{
  "num_attention_heads": 6,
  "head_dim": 128,
  "intermediate_size": 3072,
  "norm_place": "pre",
  "rope_theta": 166000.0,
  "qk_norm": true,
  "attn_scale": 0.132,
  "parallel_block": false,
  "init_std_o": 0.0149,
  "init_std_up": 0.0149,
  "decay_fraction": 0.652,
  "final_lr_fraction": 0.0,
  "batch_tokens": [65536, 131072, 196608],
  "doc_mask": true
}
Each number is 200 + 20 x the weight over its row's rms, rounded and kept within 0 to 999. Layers, rows and columns count from 0. The size before them is the row's rms in percent of the matrix's.

# v: layer 5 attention value, 768x768, rms 0.134, rows 763-767, columns 48-95
# o: layer 5 attention output (transposed), 768x768, rms 0.174, rows 763-767, columns 48-95
# up: layer 5 MLP up, 3072x768, rms 0.137, rows 0-26, columns 48-95
# down: layer 5 MLP down (transposed), 3072x768, rms 0.0643, rows 0-26, columns 48-95
v763,097,188,197,217,215,210,179,203,253,191,216,223,214,184,182,203,215,213,198,171,213,198,186,183,190,187,182,162,189,179,225,217,222,207,183,233,201,244,213,175,205,168,212,197,192,234,222,232,173
o763,098,199,192,188,180,221,218,210,195,226,218,159,206,211,182,206,212,237,164,224,173,209,188,213,193,178,211,172,179,186,207,171,205,223,207,189,142,243,172,168,200,180,226,243,168,215,217,162,236
v764,096,188,217,238,214,214,206,208,212,226,200,181,209,210,205,211,181,204,221,201,192,205,217,207,192,210,167,220,202,154,180,191,176,223,217,224,223,188,166,221,218,199,141,211,188,201,186,197,259
o764,097,196,172,210,198,206,235,180,221,215,187,224,194,184,222,185,175,212,194,187,207,198,207,214,202,213,192,220,219,178,191,173,197,191,212,178,221,179,179,193,194,202,158,197,207,189,213,176,223
v765,101,181,199,222,180,217,203,162,202,182,188,221,159,214,198,175,176,215,214,228,183,211,219,216,203,201,196,191,225,198,218,217,200,193,225,181,213,144,197,225,166,181,206,223,210,217,211,184,195
o765,102,229,203,241,200,212,201,222,206,228,198,188,226,205,206,206,209,185,173,186,192,235,223,205,203,199,215,195,191,181,190,253,194,201,210,200,211,208,199,219,218,223,206,190,224,197,205,217,208
v766,100,215,225,188,203,234,179,221,200,232,188,194,189,173,192,183,163,206,223,196,212,172,218,178,182,170,196,209,183,163,212,233,240,218,213,211,234,237,207,190,220,197,215,215,212,193,185,195,221
o766,098,196,199,192,202,189,176,222,227,205,190,215,175,227,195,192,193,208,209,186,182,171,213,168,218,180,168,215,207,199,171,180,180,190,215,200,196,190,204,175,172,200,261,213,164,184,206,233,229
v767,097,183,207,184,199,208,246,184,175,202,205,180,203,163,185,221,181,223,192,229,224,217,192,182,209,203,162,177,190,207,186,214,208,145,206,217,212,160,214,184,185,234,183,245,185,204,189,236,189
o767,098,197,222,205,217,194,255,213,221,177,200,208,212,172,213,194,189,199,191,176,212,189,188,223,182,224,230,175,182,185,234,189,225,215,256,207,184,155,198,221,205,199,202,230,190,185,212,201,204
up0,094,220,204,185,194,164,195,191,199,192,189,235,211,178,198,206,226,202,214,199,190,173,191,216,178,155,175,199,203,234,221,208,201,226,240,219,182,203,220,208,197,189,215,185,238,178,234,175,177
down0,098,236,199,177,200,234,207,180,192,230,211,210,208,194,177,207,213,193,200,154,197,157,195,217,193,185,201,212,190,222,202,220,196,193,161,225,170,174,203,219,191,171,210,182,184,211,236,254,165
up1,101,179,206,184,194,198,170,187,215,206,184,190,192,186,203,173,183,190,201,205,190,219,204,206,193,179,211,158,204,216,185,189,169,202,205,228,221,218,174,238,204,200,199,199,208,201,216,202,213
down1,099,213,187,215,190,193,186,146,199,204,182,227,217,203,186,203,222,201,186,197,207,214,207,183,196,194,186,202,191,234,162,202,201,199,205,188,203,196,174,209,187,213,201,206,194,208,217,200,201
up2,096,206,195,168,211,192,219,175,179,235,215,237,160,206,179,221,174,183,197,189,184,155,217,185,192,165,207,191,219,195,191,195,193,236,221,186,174,214,216,182,220,208,214,191,190,209,194,229,187
down2,097,193,188,174,146,194,186,194,184,144,203,225,200,171,175,230,187,203,258,221,209,194,195,200,210,196,185,185,191,197,184,196,179,221,175,211,192,193,209,208,192,211,188,207,174,197,177,228,206
up3,103,218,191,190,209,228,201,196,168,152,216,189,210,176,194,215,194,205,179,210,194,204,203,183,178,203,164,236,233,199,195,207,231,208,209,194,206,197,208,206,248,208,231,156,180,194,219,194,186
down3,102,234,181,197,210,207,172,198,220,174,180,209,229,222,166,176,188,214,208,208,181,205,204,226,166,190,167,182,209,203,192,124,208,200,239,202,232,186,223,222,214,203,193,176,164,214,202,241,189
up4,100,195,231,226,212,202,207,219,205,228,201,228,205,201,207,211,203,178,200,236,211,192,188,208,196,235,223,195,178,190,194,175,258,209,178,202,224,195,188,220,226,218,194,211,207,191,227,205,169
down4,102,172,172,193,165,197,188,201,167,180,170,157,212,238,197,182,215,224,218,225,186,220,184,235,223,219,210,196,237,204,219,218,221,195,191,196,177,204,213,224,206,246,209,206,199,203,200,200,171
up5,103,190,186,238,207,193,177,183,208,235,211,157,167,243,182,240,210,176,200,236,202,207,186,206,220,216,210,211,192,180,226,144,219,222,210,197,198,166,189,168,207,220,242,233,208,195,194,225,219
down5,099,191,201,239,203,192,213,226,207,236,188,197,175,207,180,220,226,205,189,206,192,187,176,206,209,210,191,228,178,226,169,160,224,212,235,183,211,188,178,207,193,200,198,212,176,169,216,193,201
up6,105,200,134,202,200,234,227,165,194,239,191,210,190,180,208,202,208,191,185,160,178,190,227,230,214,195,192,202,214,184,189,190,246,208,205,185,166,213,217,184,207,275,198,183,211,223,201,230,201
down6,101,202,178,163,202,222,223,189,251,170,181,184,220,218,209,208,186,222,203,181,174,168,211,203,232,178,196,228,171,224,218,231,191,235,233,215,207,222,191,206,199,221,232,182,204,170,185,223,205
up7,104,197,174,201,221,200,203,216,155,229,180,201,201,214,167,216,212,208,199,204,193,174,215,214,205,191,185,199,198,202,173,178,220,183,180,219,209,190,179,160,179,200,160,206,156,227,169,192,234
down7,103,184,204,199,212,157,213,235,182,228,204,179,191,202,179,179,174,231,202,181,180,206,204,210,189,181,190,220,182,187,199,180,196,182,199,223,239,196,205,194,203,237,202,221,192,189,180,213,212
up8,097,180,209,203,181,220,204,214,211,186,169,237,207,218,180,228,233,197,201,220,177,186,212,190,202,177,203,152,184,194,196,178,211,206,181,200,215,177,164,213,213,153,204,213,205,189,188,176,193
down8,099,216,249,166,210,183,198,236,183,214,239,205,202,217,171,171,210,215,169,183,190,187,214,222,208,196,183,171,206,200,176,176,216,234,199,214,173,184,227,191,229,221,217,208,204,188,203,195,175
up9,098,195,192,185,197,173,182,220,205,227,189,210,187,192,227,150,239,166,197,197,166,193,191,202,206,191,230,204,181,192,187,217,181,206,206,224,196,209,201,200,212,180,205,224,214,225,230,172,203
down9,097,218,206,169,197,202,202,199,216,195,206,197,202,194,199,183,235,191,208,200,187,161,191,243,202,240,189,227,209,189,184,173,187,196,190,182,202,212,221,204,219,169,219,205,205,205,201,199,199
up10,097,205,240,206,189,228,215,225,222,220,237,209,205,239,229,174,222,202,196,160,198,190,189,192,177,214,197,160,177,225,236,209,212,238,198,211,207,247,200,195,216,235,215,207,195,223,192,206,228
down10,098,201,214,215,204,209,206,172,187,205,227,226,202,188,208,196,192,175,185,173,215,196,194,231,190,202,215,220,222,185,193,191,196,193,164,197,226,194,198,196,195,200,203,187,161,200,168,238,170
up11,091,185,184,156,170,177,242,206,175,203,217,218,180,204,208,236,228,190,196,217,178,171,209,182,233,156,206,213,208,199,218,205,177,195,193,201,202,207,210,182,229,153,225,198,198,188,200,217,177
down11,097,211,180,184,203,200,186,218,197,187,199,216,194,166,222,197,174,221,183,208,203,187,207,231,173,236,226,192,200,210,192,178,165,195,221,183,205,209,193,235,211,185,238,205,183,230,187,159,184
up12,105,207,214,211,224,199,190,212,176,185,237,168,190,194,200,207,205,222,197,200,218,247,221,173,200,196,176,203,188,178,214,198,210,184,213,181,170,207,211,174,187,196,189,176,183,215,205,221,205
down12,101,212,225,181,216,207,203,211,205,219,154,175,217,209,208,190,243,183,169,219,217,199,179,199,223,212,172,181,187,197,188,177,191,238,199,223,193,218,235,188,190,206,210,200,222,212,220,212,188
up13,095,205,192,221,173,220,167,187,177,207,197,188,153,211,205,193,180,214,172,173,175,192,191,215,164,252,204,218,229,208,203,170,183,191,219,218,207,191,225,198,211,203,214,233,224,232,156,238,212
down13,094,219,195,208,157,203,177,216,161,211,206,218,198,194,241,208,159,225,236,200,189,200,229,188,215,174,161,209,199,197,189,200,180,169,201,170,221,184,208,198,226,185,175,206,195,216,190,214,219
up14,099,234,139,209,182,241,207,208,183,168,176,194,258,168,213,183,178,214,206,143,180,184,206,210,202,208,234,185,200,238,210,185,189,213,236,191,210,193,156,194,222,193,174,183,220,230,210,158,201
down14,100,198,207,180,222,237,182,185,178,179,206,173,206,205,213,199,178,162,207,187,208,220,225,229,193,231,235,247,204,237,215,206,189,213,172,184,209,192,185,177,217,213,200,183,178,179,221,227,190
up15,096,215,181,217,208,232,192,231,199,162,232,197,177,181,180,225,180,202,237,219,225,201,181,196,240,204,188,207,222,142,202,217,178,204,207,193,178,198,197,204,172,208,194,209,160,238,191,234,189
down15,097,176,185,208,194,171,199,222,189,174,167,189,195,208,205,208,198,213,220,221,208,244,183,198,196,185,164,200,187,184,210,191,261,178,198,176,204,184,207,218,174,242,194,192,220,240,183,181,172
up16,100,200,229,199,235,241,181,171,187,201,177,221,166,179,217,228,194,175,187,221,218,233,207,181,195,170,205,199,169,226,207,239,185,200,153,200,227,217,184,188,186,172,208,188,206,181,220,218,196
down16,095,184,227,225,194,179,212,186,196,204,198,225,197,175,207,184,206,195,216,230,194,230,213,202,174,222,213,207,207,230,202,208,205,192,219,194,203,172,186,194,211,183,177,215,189,216,196,205,200
up17,097,190,210,227,176,237,185,188,186,237,162,148,183,218,219,213,213,183,223,204,172,195,201,206,209,198,182,178,169,192,201,207,184,205,194,207,174,206,210,212,196,225,199,208,190,205,183,202,193
down17,101,191,227,189,209,219,191,181,191,216,220,177,202,240,210,243,205,192,229,207,230,226,218,209,195,197,173,214,196,203,207,190,197,188,214,194,205,204,209,223,208,194,202,205,203,167,221,204,197
up18,098,190,159,212,199,143,201,198,209,206,200,211,193,178,182,201,218,207,203,154,213,212,191,196,198,187,196,202,176,183,197,208,156,193,241,182,190,221,222,190,234,208,218,220,146,172,227,246,217
down18,101,168,197,184,198,237,201,200,248,198,204,186,193,195,189,204,214,208,210,174,208,186,191,207,224,196,175,195,197,243,180,194,216,174,197,179,206,228,215,156,198,209,224,206,173,215,190,210,214
up19,101,210,191,230,194,212,236,216,219,201,200,215,190,196,181,204,233,212,225,238,224,173,199,196,233,163,195,200,189,200,206,187,214,209,202,229,228,213,230,171,210,227,203,170,190,223,181,216,195
down19,103,204,196,205,189,166,225,186,246,212,227,185,167,195,180,188,196,225,176,194,204,214,182,179,184,213,188,222,177,191,179,170,211,211,191,195,176,208,195,221,168,196,157,189,180,216,208,233,197
up20,094,220,193,182,190,200,203,204,215,194,180,224,189,201,184,175,225,199,231,176,200,205,171,214,154,156,236,185,185,241,229,214,207,191,227,186,172,169,195,195,168,170,222,193,237,189,245,162,187
down20,091,210,186,199,202,193,202,239,199,203,185,197,234,204,196,198,189,231,203,205,201,191,200,206,179,201,160,188,210,167,170,175,167,203,216,197,220,250,201,197,157,201,221,237,198,198,169,189,209
up21,108,199,175,221,226,160,191,174,184,199,194,197,239,178,215,231,138,184,211,226,196,211,222,217,211,177,227,233,156,212,204,198,160,235,200,229,184,240,178,203,203,214,195,200,193,176,186,223,175
down21,105,227,219,200,188,204,236,192,167,186,223,218,258,192,178,244,189,196,179,210,197,236,220,208,185,200,204,178,192,228,207,165,186,219,230,192,205,170,191,194,203,219,191,199,177,188,201,197,217
up22,103,184,222,190,170,201,159,158,252,182,173,208,199,197,177,223,195,215,219,192,173,209,189,202,197,196,218,221,216,199,215,202,205,197,213,209,259,199,200,212,193,162,212,202,167,199,163,154,186
down22,100,209,181,193,174,219,201,167,217,213,174,225,178,224,179,194,227,220,190,197,213,190,187,158,215,190,171,200,227,200,215,196,194,201,161,191,249,220,194,222,210,182,167,194,190,197,214,201,170
up23,101,216,180,218,209,166,197,235,207,188,204,194,188,187,192,215,191,194,234,178,190,189,205,217,155,201,185,161,221,209,216,194,182,208,173,205,171,188,199,176,200,217,234,229,177,211,208,164,172
down23,101,231,210,204,194,168,178,185,189,180,220,206,206,194,195,198,204,178,247,177,211,170,192,203,230,203,208,193,179,214,168,173,186,196,206,198,221,150,173,244,196,228,197,194,240,187,179,167,178
up24,095,194,194,185,190,226,198,195,200,212,211,163,187,206,201,200,223,174,186,216,200,211,186,198,183,186,195,225,209,208,238,200,206,226,181,208,214,203,207,171,193,189,209,192,187,198,199,174,183
down24,103,212,172,211,211,195,201,205,202,194,175,182,208,200,188,210,244,209,242,212,206,223,196,190,158,262,208,199,187,199,192,203,233,200,195,211,208,200,243,220,142,225,202,195,242,229,198,193,202
up25,093,184,211,206,215,216,190,190,202,207,208,203,231,216,205,172,218,196,178,217,191,225,208,215,186,199,205,188,189,216,189,196,193,155,204,200,206,189,210,242,205,192,205,196,189,218,183,191,194
down25,093,222,195,174,203,185,236,181,170,221,160,211,189,229,216,211,232,212,207,163,200,197,187,195,202,247,199,184,196,210,183,203,203,211,221,202,164,180,199,150,194,214,189,243,206,195,213,208,202
up26,103,187,216,193,233,192,178,219,211,193,219,196,217,235,206,210,196,170,204,203,205,208,225,214,205,179,208,193,193,154,181,192,198,201,201,224,198,187,201,189,220,203,176,224,172,209,198,232,165
down26,101,170,173,152,202,183,243,196,199,213,200,185,214,182,222,215,194,205,211,181,197,236,198,168,206,154,205,205,196,214,183,196,200,198,187,215,173,217,214,183,195,180,186,192,171,203,220,203,223